config.yaml
num_hidden_layers: 9
hidden_size: 192
intermediate_size: 768
norm: "rmsnorm"
rope_fraction: 1.0
qk_norm: true
tie_word_embeddings: "early"
extras: ["local attention windows", "attention sinks", "short convolutions", "skips across layers", "norms scaled by depth", "capped logits"]
init_std_down: 0.00355
optimizer: "muon_variant"
learning_rate: 0.0106
beta1: 0.95
final_lr_fraction: 0.0
doc_mask: true
max_steps: 6414
Each number is 128 + 32 x the weight over the matrix's rms, rounded and kept within 0 to 255. Layers, rows and columns count from 0. Numbers have three digits each.

# q: layer 3 attention query, 192x192, rms 0.193, rows 103-191, columns 128-191
# k: layer 3 attention key, 192x192, rms 0.191, rows 103-191, columns 128-191
# v: layer 3 attention value, 192x192, rms 0.194, rows 96-106, columns 128-191
# o: layer 3 attention output (transposed), 192x192, rms 0.185, rows 96-106, columns 128-191
q103:109126119091156157142156138149162105136149143116160089171120154117155157181154094153124091145133173189204089140157145086087097096112115108102152147130132180150110101136097126152183150197121158
k103:138107119145135167153113156103134103093150058118141117139153128126099160106099163099158154126142116076148092110113170171069164102120119119184151115164148115134102144117171063177137154110148095
q104:153087172152141112086099142126112179093117113140026111079162072151075113117078149086155170120146127096096159150107144124197130090179180150177153148149069116123127104087089152140110088125076157
k104:186071142115175177157143065101160167141084113149135107109075152129163155200156136176119099172146178135079125085156119088109147128109101065101176097122206154093099097135117130137133121119053148
q105:135077129140080157150154127091128053097147109131093070161106134107101090120106124086112140133120196123106101096153108095137145097186099128115112141156139175145106134114088121072124163137090114
k105:142144177132105136196090117111198162103173095073092109092153187087105079097119127148153157109170168120050070136168142123141111126115131096101143153111145098106130197116162136119133105071129082
q106:116092116155161145077161130153101144172123110078120160126185147130185172147112092110055178120102087162131127089156064108091115132080189103146129095135165185092108160151130137145095090067160147
k106:146141091086134129155128093126171143074076119107133144127137149057177131104161156132128131127130138095203139102176118149126114152050112190148166110195195088179128074089101118145097138164153093
q107:129101099102133123185097150103145055140091140135199118158105151141138151081128123122105134098108113125161146095135181104164092086159109139082093147166156140171126175107109079101130120155119112
k107:126124147119142087152091115123121115115074140132093188107126107143102094148162096129146185130101118158110117139131063117149128118103087129086158120124123133020064163130171130151127088053109134
q108:106060098139133134168200129131177129154105139156106126138123110130128125190178174082129110091059165138109141132125114194124111178177139154116122121103122084183140102188087124105108111145162109
k108:136143182141121107163096174151149136109151196078159105152170155170121131130162090085131139209111110131117096168109135104137090116118153107165132092119138125107188141125116128077157079115108146
q109:142153111102150138120112122125123077095124152158125123134090147127146075122103140081167174124099167099137111123164179143134101115114139127152160114153127105112124116128115148106070123114119160
k109:159117160144104100089143086119134135111140184143137177093108116105135104098148159135120092137113155114117081146183109167119170070144129163156127191122096088145129093148102146104091145159140141
q110:096139159105098072089165090114075161159122147121185137149140126057138150132090079132141094107112134077142102121084137158101155154152107047116122137087187153125133102113122149142078148146165187
k110:123154121139113063143141156164085163147115117136197124121190117169202123155129109197113132138147126180112120131107151119123126143135109102095143187117143110136150042150147155159122117102196120
q111:076134146150159146179106098165107144161117111123096138131134116112124124145186124157111084108155147129179128105146131117154108134161130097126122140106118137116102192136101146075099154173082172
k111:156073129072089085109143174125135180091077128052165082156146129132166118123097112144105111121168143165171178169114124098175101209116119128161114118106089167151106141111131154139124088075159090
q112:116128121158136134096135100170144154089131106154146128091153157122093108151137155158161124167142142135099086128092144138137187144170124103098136136090101150115096119146156083072136115131110090
k112:167176147109143113126139105131114163096106156110139128101098105108100181118132098139125095153155110126128114105126107154160109107110061128210129135139145128090149115118142181143174149107176136
q113:169111134133112126217150110183102156082096140187118139101132123049119133143096131124108088106140118140166171213115141073156145100130135125190050166170093080130114114122104179079096117145132167
k113:081094119135173141168197142038128070102095092124067055179145140107117132116135185117111137119129139138167115122178152121173126163138074157192101129092103134110131194144119144096105065142164117
q114:112068115100126127106092126172105159121133170069082121137131148145130099140161060156102172197116094176126080073129183176171130078218118086092128122137140095135141161130134134108164114100174176
k114:149114060044068125174029138137141073134171123127122129116187118140139064164104160142115135125082130132105098182106206129165166047119128102128149158085154109133121129122121161125123110126110106
q115:130150175146075103100154144124085164127090149077138092105121120050144157143088170088100140107126120114141166138145123101135088161123078149091175175089179108117110188090137071097123128107129081
k115:155105110038112100107151109136100095124097111116113107156149078156127064165112072134125114100107125194180155104098144157092161122126085136135120169112121165153154075099169177129137087077140107
q116:172136111187138156049103152156147166098108201138142092172104154043135145157107178152164119053088134158157147169134103197095135129150045067045125105129103130162111080133161149116126120098148098
k116:167170162126134089071148062094141132116145117068142115148150109180094088087155137125141120121094116179092058146117152131000116176089101142062090104058079147144144073177106097099043172179110111
q117:125114126136083127087093124115115109083117106100103121111147110122137109142101160172182144195091116113133096131126180109107107147091106132142209172133116111119126085150127082110160131130160123
k117:116087154156075062089186175153137156166126137106063084160153149092130071130194124138109144145118134197159089118184159079171075156154092083106148110147047144108087138177155117135080137121140058
q118:091155145091137128134070117166063120128103128119193155110120105142092135079136107090137128079134160114115100148113105183125175145129143088111162148169179107108101121106166074141090119151146136
k118:140125089160152140125095138084152139132136214114106123158157120103128118065072131178133144148086085191143112117149155140072141136179119117141128175064137142131178135146097159124171158125136098
q119:126232107104152103133160152069151170120119124119143147141212064119141164096148167115168076150197176132179144112069096131108124137159143107062157116149140185110138126158100197136136148131120088
k119:083152183138057140145083173096139137169088123164162120146127067139167167141152156119130094165102137135164131150133134140150135088147199130113175183137139119089186172131127116115171138105137148
q120:105158119190105178160145122125111096214093164149110136143094167133097169097104121193094088098163122124132018110178145134150117112167179115142147117116142129201114151119070135112137127200145135
k120:186099123125118142131127157137164130204138174086120083170157075115081137114143086179134067144141131112094104179142129111112139130101109159093104132249121133118093129159139118194107150094150099
q121:096122182166159148105112100130100156225071100126062149131124148130128215116134090156155153174077149132113058093097134139098131148144098134163185156175123118111095112114140105161141141124158133
k121:096129101118117136135148120150077139134103137159131129100115124114141114116117099140191176143103144198119111141125130118144153057140145092129217118162111126171149084106149125144113118104127070
q122:097139125140166104106173168062130124175092113085116140146078129098123133141162124131138193122164109107115148110132130154156129138131142125124175126142144137092178112094191135092165147126149112
k122:166161119082161127104098109123127112097091169147096119174183103159089111129068132126092109093104179109128149111111124100061094142138094126174119143175107112118162153111105195118091117126131130
q123:092133088079182067106129129128129084128146128139149115209101140091161073084101113123151158123151156129127117118144114151158083145121083155132114153148155148135120135123169139058134151173134175
k123:110128122235074146170123103152112141100146136156054160181129153091126087106134142096166083099118178054129115111134165083131131175165112147093149124132117130125113078144143155182130107114147059
q124:159135110182131137163152132108186150140149138087158170132141219115089137120147124186121123147132075106110122140122185135140165169125173162125181170112112119181157190171133108107078100090153119
k124:162114123126072151102138089130121131157079124149120145107161103155103109188163184164100141056146097154119128097179093183131134073139154165154138167107147152120072068154090167126074063089177081
q125:197160077103146180101103154115142077110186115181122143122119090206152123139078108135140140143150058183151118117150133216090104101138141184159095133158114077075172127138116121104139118162127183
k125:124100133094147121118109164134151151145054088151090171077126174052057156103113140119045116125153163140085140079127145118129101118111116128127137126093142142166118160100086175123126060092108109
q126:133168115102117125145168132116141130131148103097090122117110123121180151143140129135190149112110091153088184113194199101089119084139122128060112090147116081148150139159124089120175161128125152
k126:134128146094139159165084143124150119148103097117133101055095129097175077115085155138081122095086161108117076134099082184151096160136176162169149210075134073132135147115134100115088156122143107
q127:151105127129124137121203127093130122087089142198126129119188195113083141090096208135114156131114136116101079135167071127125122112064148090150188137125093078122161133099053088087160138095148180
k127:133088105130018154130142169152144167137085146113149141125165116110165114078113170118084172122153175092089130207166085132142134087087133167132205167121105140115203155142103109056067117125097158
q128:052117096116136067158123137107148143113091123113191142106124096081145148120078119183136108164114116135076111157192100080130091142094054181100110121130114094141120156100110051082089131152128172
k128:129099191106124130128136130131113146116069147246197125121105130123143169138185147096084150151116099134130109159116134122144124108134104090126096079067098144107087122158136155082110152110065161
q129:088133119114145196121073065128096100109159112176088108191101159156123148097137168107091140109101129157153104121137113039096138066137085110129105078125191109120152159121133062148097084137120160
k129:134145095134042127110129165125138174104142115160111130133196108136159127127099205144111161149137089175126163180171179122124122092102129118140117120172099170093115139113096084121213093191066142
q130:087097153086107134125109166132153158100191174135057098044175105085130141161170142106161104151167096092105130128169121089168130193145161113203176109137071131119086149106092130133134143119136083
k130:092070172185084120078123155120139148168138118121091145120087162123154154138125129138105127111121133114088091136135111124114128130087123077115124069140163103110059102106135165149089054113117088
q131:169081162131118086122090143072122081097145137136119133100156159139106150131103141161132127122114079132104126114162090122075097122170160138141134139159140119113113056144134137118138133124114081
k131:145133132160166148049094140178148164188151078091117041089161129087147135086136121125140151146157156108092156109104120168142140140116097131116153102160111071159115139130155107158090088152104111
q132:059155155128091150125098092085133185135111159113129153114127176102107116162140138113103053153101107094099089118154143147069135085130170087099165128179143115091084207112150084111117138090076136
k132:105089116139165088130103138126152126169161133116109105151140155103126125058133183093172132114135068132111147110136158103144108077095166077122157086157149167164111130109157165132158091134068163
q133:162182177150100164104042142137087150121150041125178115127152046088153127130159166089098051137068094178101126148175153103157137176155125120093135138153165156108101127093142105186097135124172161
k133:142095096086100120135144118131107132143095123135063094065068103188114125130174058064124141141196094054118113177122157116132143178134133121157097123125068085150149155132065107163130150101151110
q134:147112160120136172086065157072154132120118137100190141142150158174115144149117166126129185087139166186102150137187139114122078108175143104122085089087136124108111119151124104100184169140171149
k134:180137158095138175123128185169169113086055153127073129015179113153134084178155109089116157099133116086035149130114142213093146140144154167166176089138094142089133103154089080057093140175128125
q135:101086108091115120174119209119089178107096128109149134145141101099092102147112139099108139107214107139105164076071086116127156097140097131103128142104093120093136167124131162090116103155101109
k135:117057127108128130144147091124142114176123166116108160161115128118069112158121115165114114143100122093142085042137160050079116095096137123128122164125137134100126110118118130105143192126127136
q136:069141111116127093164178134115170118117178088070172116113155065135125119170202076097142186112127108103128117148170145065091108110085151122116134116131109136105067117120077131151167095151101148
k136:114169171135108137098206144128148105134115186130123127123136144082119112133103152160114129134164108157120174120125098108142069157149113155097175159140130141137110134092121120160130114121114099
q137:155169144109084126089155070096095090135151180120090091174128172146182116179096152114155102070183127119122120146168140122154163066137183105147153137134062118158067120134178079134115088142125108
k137:104092123164099090154112153149107113142117142103192117091171021092140169152164125173102142182081130066087141167088141118083099114171075173121091182127146091114167118071070095163183115158099137
q138:171180098100154140125108096182129120127099134130116158085160124148070122059124145088098189119172094113085201149147090114123107106110145147135100125107148146137125159152160186110141199121112099
k138:104080130148156147122122153105072171057155137138098137071145117089155125119150141112166145156144140160156139036119152095098149125131097145110121160180108147172164165105150091098122104144153122
q139:109171084088082126123158107144108100137171136105179160117139111167119133163084145132168145116205113210099156116098126102072124142157079120129112107150073141146061095093117088126121112108133122
k139:145130136135120098141166181160140114145159088108107083120128128098129146137180119085088131142105155062177113122129165136179116114135117139069114122125137113123144146156129134101067154136125139
q140:126161117094132124105154084110118112122085168117134154115122148110114170100089173125127124138089139123133120154141096168162083092166095113160105129220099125163106094113173178137105147102140154
k140:119146105166153104181131149114135119148115108111181146112121115144162098066115137197061165074083108147170157128122106104110144114159104104120042073061133114130151156113119083170120111127141178
q141:149138138165130132100069131090154139119129118163072130087162083173169107154127115129089115121181068137106168106162056071133163155170111141109111124176121187139109092168090088101108125114120093
k141:098160105139132142149089110109147132153112148121134107108125153136127090144091146173138165115136104109098157120183136094087117134167116095078126062068137058101156162125137132126117125068122113
q142:144121086105133139104098109093153113081143124089186123185141147112145120119139167086132108123132148150096141159145134129068184175148152080112113219151098125072132091094090149067096147106137091
k142:156159071155090175102166125143083128101152112047133110144061156080116165095084117129171140115164150146113137122125076153154140131061070130163149120174028139108161154153115132173131159131195096
q143:150202181083055160114112149167157176095143148027153136176095131139134107132109077177150119083061084055076135108138075125086126127153166161125091052062138099081126131150161078117125208101151163
k143:150145099143170149111116119129100089121171147181093138079176181130081138132104181090089080092156121153183148143105176078153047099170163120146151100135131180154146098127095116134058099174145131
q144:151155102135137152071065100087098143151162126104057113105111187090147194083128168160177120102119131143181152180097092160180103138082092188183123126103111162125176107186111169163066136123093150
k144:183152156156106097136140098174139160103160144111120069143189114166102175134122121161105073155090161087110127111134164118123166088109111122092194132120191147095119150067177181109188136141140136
q145:159114095116160108096161176150109096103102151071134115116153126109167176123115182122073158146187141071161107132056115141141138113117180156114201166088131143147088169146107129135119151129110171
k145:139138086107143171098145040148144090101095103084102145101091087117073080120164112174126138136140129116091153119113134126126179082098183117139092147153088114098121060092131159110144094109162130
q146:163143084118117128076116075108104146156164178146132102167127131108120166090113043112115087181151111132168101098100064096140143100105134191081138153116089112198103106142120097132202122123127107
k146:118139133111173157132130149131099094132110115103134099085131099121094105068131126120140109153130154187111211182136114135111127121142114173119128119123110126107159154086068166081110079145108193
q147:168153149109108132125113070147120103116158095108092099045069141150120144114155121160125130126125111064139069047171119156081144094122083154172056114119183148127160120124160124123120141148122136
k147:129190160099122106139171163138202093160113144112139148182187222123139126125128171154116144163094143073136148074077159148153110148174080138188087154122181131081143114078139134125113157113125154
q148:203197118100150083161131116199132120086134121110138170132088103164069162202122106191165085187160140131068149113157154108076089144195173109110109111070130103177113130086142123200105062110132108
k148:143126096070160104123142109144110104190101168084102142088175084131025150115168155192118154132179246142141165151119103193146124143171186125143120126126077122156100151111125130141189130106122142
q149:119069162136079169086105130123073170087115099157165165156061118102158140150132131121127118076103114110039119082128145133151126083148123171151149103111139036157104124068100083150154108137082160
k149:137134205133188109155193121110112076124142151114080127090136143145119138169113094128114069170158146142230158209143140153037093146121080096147158163122121177102141127134125185077104125094132154
q150:095133140106158101158123118110091054161120089154145124155091140092134151142127096123142103089152075101134126075117110112132167138160129108167081128157165135154116129090134139121094114173108140
k150:136119143161120080099078143086117140145101101160110066137167149127181157155150099102150104128121103088120142152056087089151086189125123071166114082085090136085135132140087150147168123131127156
q151:122082115086156124121121092125146130165117120128150132108092150160134104121195147127061143113118153163129127138169135103178189104138058107073179143074065126125209142134138168161109102115114115
k151:139201168141123125124125111107130102160187155092123131181148126153116152136130074114116114094115111094158128090159124110159116129092061074056122160123118117092113144112056109159157114080083097
q152:115108107106139122148133092100128158197139156158081141096139152110148118127149156140125095179112119148148141171135139154094078170120120083153134060132107046146119126119126142159134127139111142
k152:139090154144104079119122168179164124095124073099131104143106115200096146124150087117086164171197111157073096110120208082174151082169144101134137160129090123107123145120139126165187136149129167
q153:129143139117187176164108091193151125128165122183125086119143127147192118119113129137099143155105143112113097150101083158122152157165154185117101134093131199085137134125143156096127171116088089
k153:127115088119157178133133151135156113053118123148133110113142155111096167133133138104132099084113053150125143127158148096062140136093112168191106083155173132134100142155105143140124128095102162
q154:182174148072121172123110144114123107160133172137159059158156126184109080077110100166106114126114073175087104165089046084141152144093136118109127050104119160089063118100168117106157113152120082
k154:125094129135078137110086178085115139101139161157136148088098125043094072154117135124102134147113146106152188160114149023160077114126133158124097124187162150103111145091111174157122114053126129
q155:130140147085194159109161119140090171159087115151094115168169202129130176118141134115138155086152069135098149165080112102113098130114093119154118152194157083165127157133110133158044133131099141
k155:134112077155141175139086115154138146059201130117165082138068087103163086086194155157105082127111160138147108147186147127096166119120145117153146102081087112143153119117133140085149136086140149
q156:124130151128131140137121137108145111134112132145164119136124134104093118130150162157130195159162135097107096100097152108116121131117139073100166136118129193152120167097140119189095161098156112
k156:146118147107142103137117075164075132121107098164176085105118097115103183098119113143180162089083110110090157117106158138098067158163101154135141101111164182130103140155093136110107194123124146
q157:095114177143094123169199133163116198147116072142134121089147114081127161114127141189142105140124129116126156136098132144120143158130155154096119165106140151172088091095148160164184141101138155
k157:128110108060163175131114194088126104081131146133112096088070144159131133139116079077147132087094120114159148181140164095171129136141145155154197106120228125135128141101087093154137126109109120
q158:142140111183065165126118043110056131149129129109122058179143130112106161183153102090114146122138118095194091086139116113102151162127094114134095133069161141115104156089188113177122122099180122
k158:101139068123149172101130101158148124152160084143141115096120121118122118116115168072144131115112100124117174142154115144108106076146137159151085133116110119097144153144167084101064113133086051
q159:102091119097154112124099133127102144158118131134129183153065106112119124140111118107114114054106115081151131137156098137093064162165141127141145171143179155189188093116116131076142075160157048
k159:120144141167154144172099140141128126110136153139129129104137168142022094144153143129135109225123185161136110168139122121090153137066099119120131164137109120141104127110145154070165138173168195
q160:080130143139142071087134122121088099182149118086118133140118126071103107130109168168091129143129139107154134172153175141169090185046076130171149119104141105114091094130152133129095154147169167
k160:124113144225134121205136109151087043136170099130109113171172163153149086174116144151047128167150187149125080171131154160154177161142158135132158121148123178116118081123215122090147144134134086
q161:067105164074138142152088143080087113142118174203167120083057126130184147125050128211121065139158105097124151135131145089140111136051136096120123113059110063134119145138118152148141152099171102
k161:161156167100113092125113100072111175159204161161149095146126130141190103147192081065137137106113094133205095121118091059121141164209184176123158127104105127154114118174065106115158169162148130
q162:097070100165115128124175100056116139136133105186139176131105116133132150140138104115107108164099127097061114116126165119128142150132122138117114138167158083080130151160180126138163137095123152
k162:096144114131106125080047082191130143185179141108136185118094122109103136192133126104089194134150121086159134136161128096115107092140102198154178072146142148153140145120130161173067066091123136
q163:072143152128148089091087147099158146132110117134110141092165127133160135145132140127140076165180150130169146142116157158189115109128133120184127125108175145121099109079159093116079121046092122
k163:129174125158065100125152123165163092153044098118171135170124214161206154181068114107138092150194126184144123110131076116165135140107158167158107165114126131114113060124136144202141119120117074
q164:059121131143121143103107130163122160100099147168142148151142106120154163125074073105128132133141176122159147141076139075075198166120072158113136149098092120146054133107116113128105168142194162
k164:149161139157171106135201176153163169143146151142087119081114211139134117114110062130160155128115140124114098140131168064128093107096120104150112027067173165085121146115141160038169122108122125
q165:185139159155140119128190114104125156186091163144164165092086100106104132148151134155117095187110146142103153145127164117127119148168128158132144172110117181152173116160127151095116104134111037
k165:161104146125117162139140150139117143146143148111139152175192154103124160179163061204093128127169151137148116146083157138098146136144132133124125162166135138110121109062104137125129172142130167
q166:130077052132120127134092095128108135132114125130114136158104082081141123124112120138185155165115101135195061159166101134134149100098094102135125119171153121108138137103146131169117220183123160
k166:089146150086119117179160120118090088157148151075177165071141115096106110193124100183077095089127140145122149119131103121186185122135165118154143120138148120163171107163092122164036083096135111
q167:124104088109093100153143163101130160113180107142130175046150116125166184103052094118101167084127162223107110081070075091119120103122130156136165082164140141161148085126190180081167121117100130
k167:157083144163182085156107147137138079133123175142102107092106169104110158112111177124138164111071120161133176092136084096164069171119098148169064169159101146119132137121112108124112131135137145
q168:135137139091096131118143116150124155079101138152170133161124098152146145121147090125126111158102146143142123163091066110138140167130122187100101115113096122086153099094115144139106184109107085
k168:118056125095158066111142145118079147074126062086109120116124131143115122136125155158086117128148106124107174108107156134175133094193156120110116071128150186103127167126126079125110162093163170
q169:203152080118111131109117119116099142138182104161130140125065092143129154153144190091125147131156128141181174113160221151088130162135111083072115105117164157129127153149117111119150137083105105
k169:171160153079143196066122119117139149097168195122147065101083146119132160160155185153127112081136104113153166184188082160123116152130111111090115104131099102139085153116119101111144141129134086
q170:132123175141136113052160151142160151128136125145117077130103151087108145128126092176124087118123078131113173134118122141089055182123066168151191137124107112143127164153146089151127132126168104
k170:130138148123125182153084174153108096136087057119149127160124096182137079157129126093116148074163168159069094102146120150139135114174163088123136095166145131118162109081102132129106144129121219
q171:091132155149146129067102124147181136177136173139135104142124160142093135105103085134102078097067135086207137123116140107142097120103150079155102131145125058141170151139126153130079114059124183
k171:146124108068196081161156177088171114100173080161138143158174120069097081148185159118091157121116134037134085143121127112171039171145123134109164115121088135171140148132161094144152146101126147
q172:120216123119130111176096112128166050184145182141083163105130072099117136097102167100126093091117171057136121133118164158107102213056112070151126055065091197114105161121155137110138115139091115
k172:091093165143086207162123107105162124191066148176140113093118133082109125154135143142118132151131123156124140148132089125140142102160175128107146106175145119169047064094110089089155071104118157
q173:139085111141093125118089098160098089190167117092158144149128215106155154168170065140116121081135060101161149125138147119101065136128168145073153076144145140177113083096126075157145133149110141
k173:076160095102101131144167151095136111117122156183103143113095143158089138165093203112128103133109199127090177170117139191125133113159113101118145126114112165127114132156179158085120169135070094
q174:155112079083103139173103170122140120134079161097128119084146135093164152105105129087142122125161123134112129140137143163185074156097096096109135089143158117148097089117118126138132150118126139
k174:151090108105150167134080111150133134140163150169097128144043161156133170119144113134169162087122133157121177135136068145124127146130126105089162097160113127163181119134145080183121167127182151
q175:102075175134086090139123102141115103165171145121184182137097098110090157125097123168138074164125135110109121123112186164116168095104145085127129139146144102116145087151109165101158093165192075
k175:046144129165118111144082160145048154201101167148105146113105112090131122145124130076130128144165107121138200112121125126152100180138162131117117125164104114158103150205133119081110133106151091
q176:149110131094111139159138186086140181144127113096095123136087165183109071162146153168186165142112135161063067098069111126124108075114132165121183146152129153105121159094111156138153141146185071
k176:129128162184080094095157141162134100127102114142162171112089164138134144100139173191185142094145094162074091181142102118143150049149122142128147140121128099076136027102184105112127095123071119
q177:165081099133081158152112165168134134129163173139143130101129144165159142123102150186135144156132105130152082099095068123110166148125138059154128133129075117152144096095114192167085159122255161
k177:092183134103151103078097124160104136140126147122160164147066147075103142113111087151088113111211150093102110167134107154202125126187175117082138129161110129204117131173150123089127120147119141
q178:093102150187197150113161141153152102171138156124124108105104140112082094135118069160170161130144139125141139132122103103123111175094145168141188089155145137029106063092105034120135074136082169
k178:152159118159049138088126129150154109195141099103108136142100145126087118139079139143093137117129092140119140163105098173123140102161194145116141117142105138112154142135091168131164114133149173
q179:114149189237144073146123154074114176121165106115162142134130162177159124172091058138064072143173138114184108119109094093177128132150074114101139157141164097201127117141134163112137124140143099
k179:150085152136162131094118184144109126148110103107096131185117097146109150142127123148149107113147056095184149169068119119066144127134153085120084109156103135088159173094100155143133138096104057
q180:087109148104147120117183083071138158157143088154100143168106158079123140099114149093121138113127130095131150129104105149100115090165120105119143142057147062089121091210144086201095148114069071
k180:165098104117140135117125122087106145123138141080135085136076094169110160136057118144120158136080124092141125134108131167196142169167123084169082057152188128132145113064139107152161186162120110
q181:130131143090104132144094142164110165169092178092108095108076139130110133110143125125089052103144150140129056134163094104131135074126050143191104166094084141139157098152140070133071157109111112
k181:115207186147101114157117101150090161154116087136152099171103143120117110175098126173101122189125071141138110087141179087151096129131151123131076149104090133137185175173130086118154162114066070
q182:149147175088066132137106094091151126165086096122095109108109103159139111124052140154097125191096101069102117148150100172146109127116142144093102139128156068154076102082102090149146133138162169
k182:156161121221112132098113140139124156152116119119178165158123121078140136057103145090131115153162172140169152119114120156104182128129107120110099063147143139145101072229147129091072128110137088
q183:221189119101125171163097063151109169067134064168183126133127095114097146059182099172108139179065073118154119101071143102118082124121145154120126099114123185125161146144163068162129138085165197
k183:076161144130178196148135141135164105116057159100134168174199128178181119137103128151144125140155103092183102184118121060141075125160175118196147134077120143106112078138111160130107117122140082
q184:163155108105188062145161109063129065138121101064142177168132057148131160188147116117098160155160139142113102120116125142128177129131142142106138104133088112120208122160146134138109148104144135
k184:144068149145170137103141104127096118127090140124200130157113111119158148199167169177131153132102186111160101178102193113117111117158165207162126151157133147108117138150086149129116174165161157
q185:128167139089131141106103149140160175163091169090089177157062167083125126139148146087128126084107109060106130103102055096132152162144092104135093151139124174139081125114207100117141157139116094
k185:138093153134132137131137126182125101098132140147159130115117084083133161125082122135099126129110136164131175161114112132161098132130159099138096112087112094118128082124131173135151147143150155
q186:101123105115143093091110166116101076161113146124124090158125118119234124112101179187073079127092106136178085097125101150139142119115120159183118134124125107173174156062083145128101125129151122
k186:137184081151121087156119147163072109144088097167144162178153197195162089126143127209097126136115202103203097080158138106124110182136173163126159146144190175111134072157159120083157128128178094
q187:126133161134126144127091136084166144123141103124099098172122094136155132177103126129142100168115145149155104109135124153200096182053110121168109142144104127162198127069128148142186094106059102
k187:122120128121054091112113146140165141198161115130162178123138117123146113091140122130075174099144116094137161102146099159122131153097113159105099113114087118095102105151142173148092133094182153
q188:099143063114196092169148087145085099107088124119129102227109102119119144070161109070099133137148193129173167084153113141115120159124117111098160120126132135108158147146150189068109109125121077
k188:185129163138097136160182130119103141073175119122098152125154146147148141155113154199127130133093092124122075148091166163159108132098172149134093108045115139118127188133119147125103142128134118
q189:153145097113066153114104131120147132169160149100199144118075124070164122134127152086102166120099116142144096130154091096171112140151092124112152163116136040116104114054076054158153127119094096
k189:113152165133053100121112100160144099154173172116106096135130138101201068103255140144116152136126136174166135105138124160175139112175114154119094147146113162118159124172184125117169178136134096
q190:157117123123101098111135145129095096182103158150141134149131141125151130124126082193145165093122117047158149181138108066139085105159089146172089089135109101053189077124124134155087151059185134
k190:185151106152114143092068131118112080119145103138105120149133158131128130123112120064115158148164136117115081075099110169119110126131097120081179147140091101168087165148198101010136120084135182
q191:093169075100156134198103132168094037155123153140144178092172140159106089148131103125088165168148202092096100106096145143098135121194168119049184130111121076121158139163138126126069132150158117
k191:098098104128203116190116068087081118132102121074140174127143145093137121184111131145088172128184093182149137219099130127097174079149131155053099133101123067153089091193126165103176099107136086
v96:110167211186098129106074130162159103132136107154120084132173045071094150099103183169150148120142162131054118111132101122117172176115141188162138149111117166140066129185152153153140156049068057
o96:190103053122181095164129133107064116126101109089134150140100153108177110104162152096114117133077022195102138172142122133191026137096154129146172138156152143090133125109189098118110102150133159
v97:104133155112140076083091138165163159117153175100104114122143103146135127108155151120068154132138120095080117104134191174156119093130133160121160071170144145105120164126120128097138123062183185
o97:162195125155105096120182110135180131134118134120179169156105136115168107111130129162134134124142117080136161098198135147120085080132170082099093113103117179138114158083096146164110152093137077
v98:129067104078116171180102170156142140212128124127126124153152207145091182145136134078132101112105147103132059162095190128148143103117131177139121124117123157177119126114100135182141113222080106
o98:090152118085073138134175149129113116123103159135181131186165055130169149128105154162156152153111139083164154061093138150084146117116119166163098120104080154181130121144110166115088114088152160
v99:140208122082168132083126110112133122075104128101124050117110142119149149123148149113089144213164119115134118104098063110151082082111148081125149205145148162093122190105128099129141108100186129
o99:111150195188084114131139193136127132152098142161098102090099114151134120083095075096030100136119072108119172147131187133116138096103158150080116129085159110134116081158106168167195176090117127
v100:129048146150106155118182111123174214120097172135119123160139134110096127058149031147178135126079203125134170125116113184163136113158136091186203193151161116123068148129136152105145113139162073
o100:075100149153103176115086137083023081151101123046147125186128150134114115138092122143154101113136083109115131148171100142130089125157080072108119199112127172157166168110146183185158092123151218
v101:146189090136110101106132098157195173160068144140161118119176151177118110096108124104145119112096137130157144112137124086170122100088136166162174139105155082125170126129114145152115159128118078
o101:119156158141105142115127099096132098173106110183131117194159104081082117145148124120122159040130063121093117108111111126165108103096099052096132106092126087091089132187168201120111134136153177
v102:152136133189180146133071133115087124144149151123163115100108052147121120121073162101136138150085129133147142122114220172118091078142078116111059096092142149152159132153080164101174131111084192
o102:137140115078100159146208129137128135150127089120127212168117110124099107115142154123094162052161149088137146126169094116103100110138100130157141128193124151109106119072158138172126120188118117
v103:080100076131092147097144145095132142117118148116155142141097100106170147140096158119065140117083183102177096076092143130148145145112167173139160136071141114150129088131134138194101116105156136
o103:129201161113112135159154106154147110121098141139166103145125104094132111124169171168116077202078123151177135116125137105103170115115080156076126147126145178129143137179187144129109121162135116
v104:096182104143226137098130100126131158191150071131136142118114148220107130086108092124104114120140145088131050119150126170106124123184174126174159114137090172147067135165138105163131117137131069
o104:162104156149054173143157114196124103122101165149160159107108104053124161191115142165131114106160100131031142171123133114064179157134109136131124096106097093123144161170124116116125147155132100
v105:108162177134131064134104130105122142091129102192095137027134131203121144153117107074103110148154177157159150102124111110160115136163127084126130132164164100124187100147134158142103122094114106
o105:161127133187103095120122116149110169139111102162157114158150138180109124152102167076125135134096149188127131089108099108104140109140123088176093112140145090147070136118126071095134100154166110
v106:140112132133073103120115136135171128153117097125115174099138153113087151121135152058117127130087182124105089169141097122153069178138135133075064132117120114138123184121154115130117087047104125
o106:067168077113162097073085085138134082044093117142119088136134128075125114097157113163169107138140113153088116134095117132166159171136149169152144135160095113137088183181131089083188178181146141